config.toml
n_head = 4
d_mlp = 448
norm = "rmsnorm"
norm_place = "pre"
positions = "rope"
parallel_block = false
init_std_qkv = 0.0479
lr_head = 0.00916
decay_shape = "linear"
final_lr_fraction = 0.0
dataset = "wikipedia_en"
Each number is 500 + 40 x the weight over its row's rms, rounded and kept within 0 to 999. Layers, rows and columns count from 0. Numbers have three digits each. The size before them is the row's rms in percent of the matrix's.

# layer 3 attention key, 128x128, rms 0.206, rows 47-57, columns 0-127
100:528482472540577489541488497525498554528497507489497475551385499555391524480505351439534512493558466502489456525486527498485506450488461542504461480522458526487511429473510532503485516510457524541480507512503498453502508509537447500444440553508470497552552439486533477449466551467562494445513563501503460584492442462481524501527506488534493551466410576414463461465478526487514476461538
092:439543487519510474490517429489535507442470533492396572505523555523488435461490469505538418475527491527552486584473496443461512567498510484493475433485546501472486541473583467538562465510521523501520500500439462529507524424541438488488405488511551507473573469555499541488479490488475504421520435432488421514495609582502474571532536489496517505550482507452499506541510517506520503473505
093:531585575525518589510521487541537523445462452587472482576483532493493514466497497468529494505439480545513488533596532532512433564492520529538461531489591518540499506551444548475513526546517551508569493548522451501507446420437541530471506541541460498545505495489460509529489465474568496506417483482536554483429558598555545488503503513539538546472503530497556520456486476478460481518508
085:440469579480537533536488448635462387485514512469485550520518477526462518444484533461601502464484435499521556488498530509532482536508504497450523526528467479496460511499559508585523524522541506455528443582554464561523523464488480517471564493501485524525512494458518505501545453404520525527545539525540462460494482490535565585490465511559570505494497456479582503474494490511496441531537
100:474503498535537461494554517522533504514483496445554477516543465490578518516530477558504450525502517615436554527540462559484509476483451470506457537464477511515478428526502449470500571549516516505462488600582490483553478561486445504514565487531455525515474542481497424516528482430476498559508512576484569538481463455531485494493503560518450521467492576505517555529452442455555443583454
085:522457499492484501501482435514498494516470384462485452492529552438425547543506463551515466506572457527433425464477565551477448439367468490508493463479535496423483528540487453484486525501433457482497530502536454531407454425444550514499506520565459531500552497532548571531548467512497519480493494470466512502479490528471517503504523543464510471530504545540506488474470507561551521539415
103:552497484576502504482534563518444508464419507521471563558441519560545583502466530534454531601516526511531549537509538431481437448478482501572506500529383476493461490446458512498519460453556498485521477483518455496507533476482448548546474543525427502454479511466492434510452567506459457544484438480530573529555467528508463460539492522478496496559511492448514546570475451496481471536506
109:480505526484549543514494521519528488513495564498486469477508470492509493407467510564485493420434522472535498502491484464491466541530487444507495420530540518493505460486544534477407532438481531488533501447446455422451510553474523486427461487499506454489490516502506527463534528513475525548583525484538556517503566625414477532511535512483493528560568482575416543518554562510406470487473
108:450506459511413520530504430561492516518441531497446517470564522446395500522550429496516602492528430524436536566443435505479513467520578526484489524525487484457413485460466506482556487541512453475526446556493423518445460509525505421518477515525569518540531459493497495479516499476515512545485498420497484502478456539484462484470554462576504543517507493556470576477469535463475539505503
108:552536527507484436545453554545513451434460507516510467451558492534519541509463489544516562530522432448482455512473507555519447443456541532467494524540520465481549617443524510604486533519495451483519528504513453505492478562561510510569496555484460467517499496509508416502500436472504567555453531534505524509523452501472494594445480433471594487513525453464497552426543496476489481504493
112:496608491512435513455492467499522392467572492436535550477509503471531475413489539477473445505551548472493541498484486395518459541504526577477519506453517488496533515518513510494499470473435507445465547470509479544560522512523511574455556610476495487513440501543587553519510547535526469485565475498500493520504485544496484481575428528487493456503524507476456454567480563495569503494477
# layer 3 attention query, 128x128, rms 0.199, rows 48-58, columns 0-127
102:473469500482517506470545489496439530533489534463451491500418488546455532514530510510511520484506496466508532502511526497454436510465509452468506483518469465502403501496530519493558461488465501534515451462508531493506516556502478494502652451515504472523482496499483585501549532409571511535466541453350503509501373512489527520538482461526558593538520576464501502461487514537559477506522
106:528495491469456523538450520494498529528520517522502534470587462508469464516465503517521441518498513465460579475484463608473533440506511504481571439533469476435433549469508469588508487475477434513414493488485507436439469492546484528458584531460493475470506476554508482441463534511393575542521484455512516529519441441438463545466508491442452469480504446465522586484448477520513486470483
086:552488547473492509558553563508515573453518507573516509461545462523524501468486524498531498466592517537509581542452476549511523467474455540571520470525472510515507555449521525467503507480502517540480484469504507437414420559517497484462500481456469597474504419552477539428378504569502524484493502509487565547537506452469492544428523453478530472496538514438432522488470495514428484484486
107:515429485478460504475460525493527502501471483492433504397486442555436587535523449457553525498494483437571502599552497495539458461474472484580466515532500534543477504428514468521512485447501479546510550504455395506479525519550506510505452543467543490496519471502462483523461423503530551555542489515544484487558512513495530531471486551400466471434478463450498527414474494477435555465498
083:524543497494532493456502489479507506508521506477488497491444456471469524475500511522490484539542464428559459533500517516573468499460460534598509522454481542566525507428487488449477423493540519522474490571459480554486423409554405581527459435465545450448537513479520463512521551519509529542573491532551524531522552516531509533474512463477487498442530562478486469443448524448468556573591
109:499528467511547560552468542534523473522520523455479532463571464540514437433524549541497492473444490521515506547498474578476527553537476513490523427518564498485371500480513566500539617512447448488530483456478511411476495530494514512416595485498496567511555533541464575491523510497492503516485487498539525504474488451487466485522557535532531456554475578583522494464496508508493459546463
103:498551406551522490460571498461556539561473512443509501481550541549501491563480421522574542440549459532514528531519519541485518520471487532508501462476501522455457537482489514481495548526525509490486484557519419486526509453523487457511498517478520507444500499553513477573485508461496449541472551463487463394501511492565517426445401562492478543434508480497484462514440517419452587573496
122:574506545496498533563427480473487552468527469540505477536471460497554457435449507426516530503512447527524489550491522440489623575529534529492537515466510493508511544520478516557441473528523494486499559541373519423545452418494519530556530500462518505517517482525474522433485483488544508487469497567471495542518446506466477520569552434586499460491535536535530525478478441567468493493520
106:473512504449476531542462520571460521516563481517510527545462497457510538481556555447487466552524434484470483469459539522522560498497512466576480509452445492477486516521538531535516470497465511516501429490461518503468496539512503522515552536473505495500516432483553509426479526509453503436528500447428602508551491384504457489504514581601514606553509504464493560467458495514619502490522
109:499582478514529503475483537434474482452554575448587491478461530438519551484442481513440543564501509477498537433533483454492447453439508499497504463488515532458507503543536488474498456487554491517488503496544457577504493501512476515527456483465463469470453530416577452596467498513533405549500545463504475501533492478519505385489485495444549493451529458469494479583433544479499528572478
110:537466528570494550511521521495506489403510499510483491541514492549545489525515473429543485477444504547516524487547543504481525516531482523454567537476519456501513510572502544529473497440537531527500461476407570432487468547473564531503558502451519472526526541542531531486549475490496563424483549473459549546482457505433483567509542456526508520565480565464497514381515424473490385523506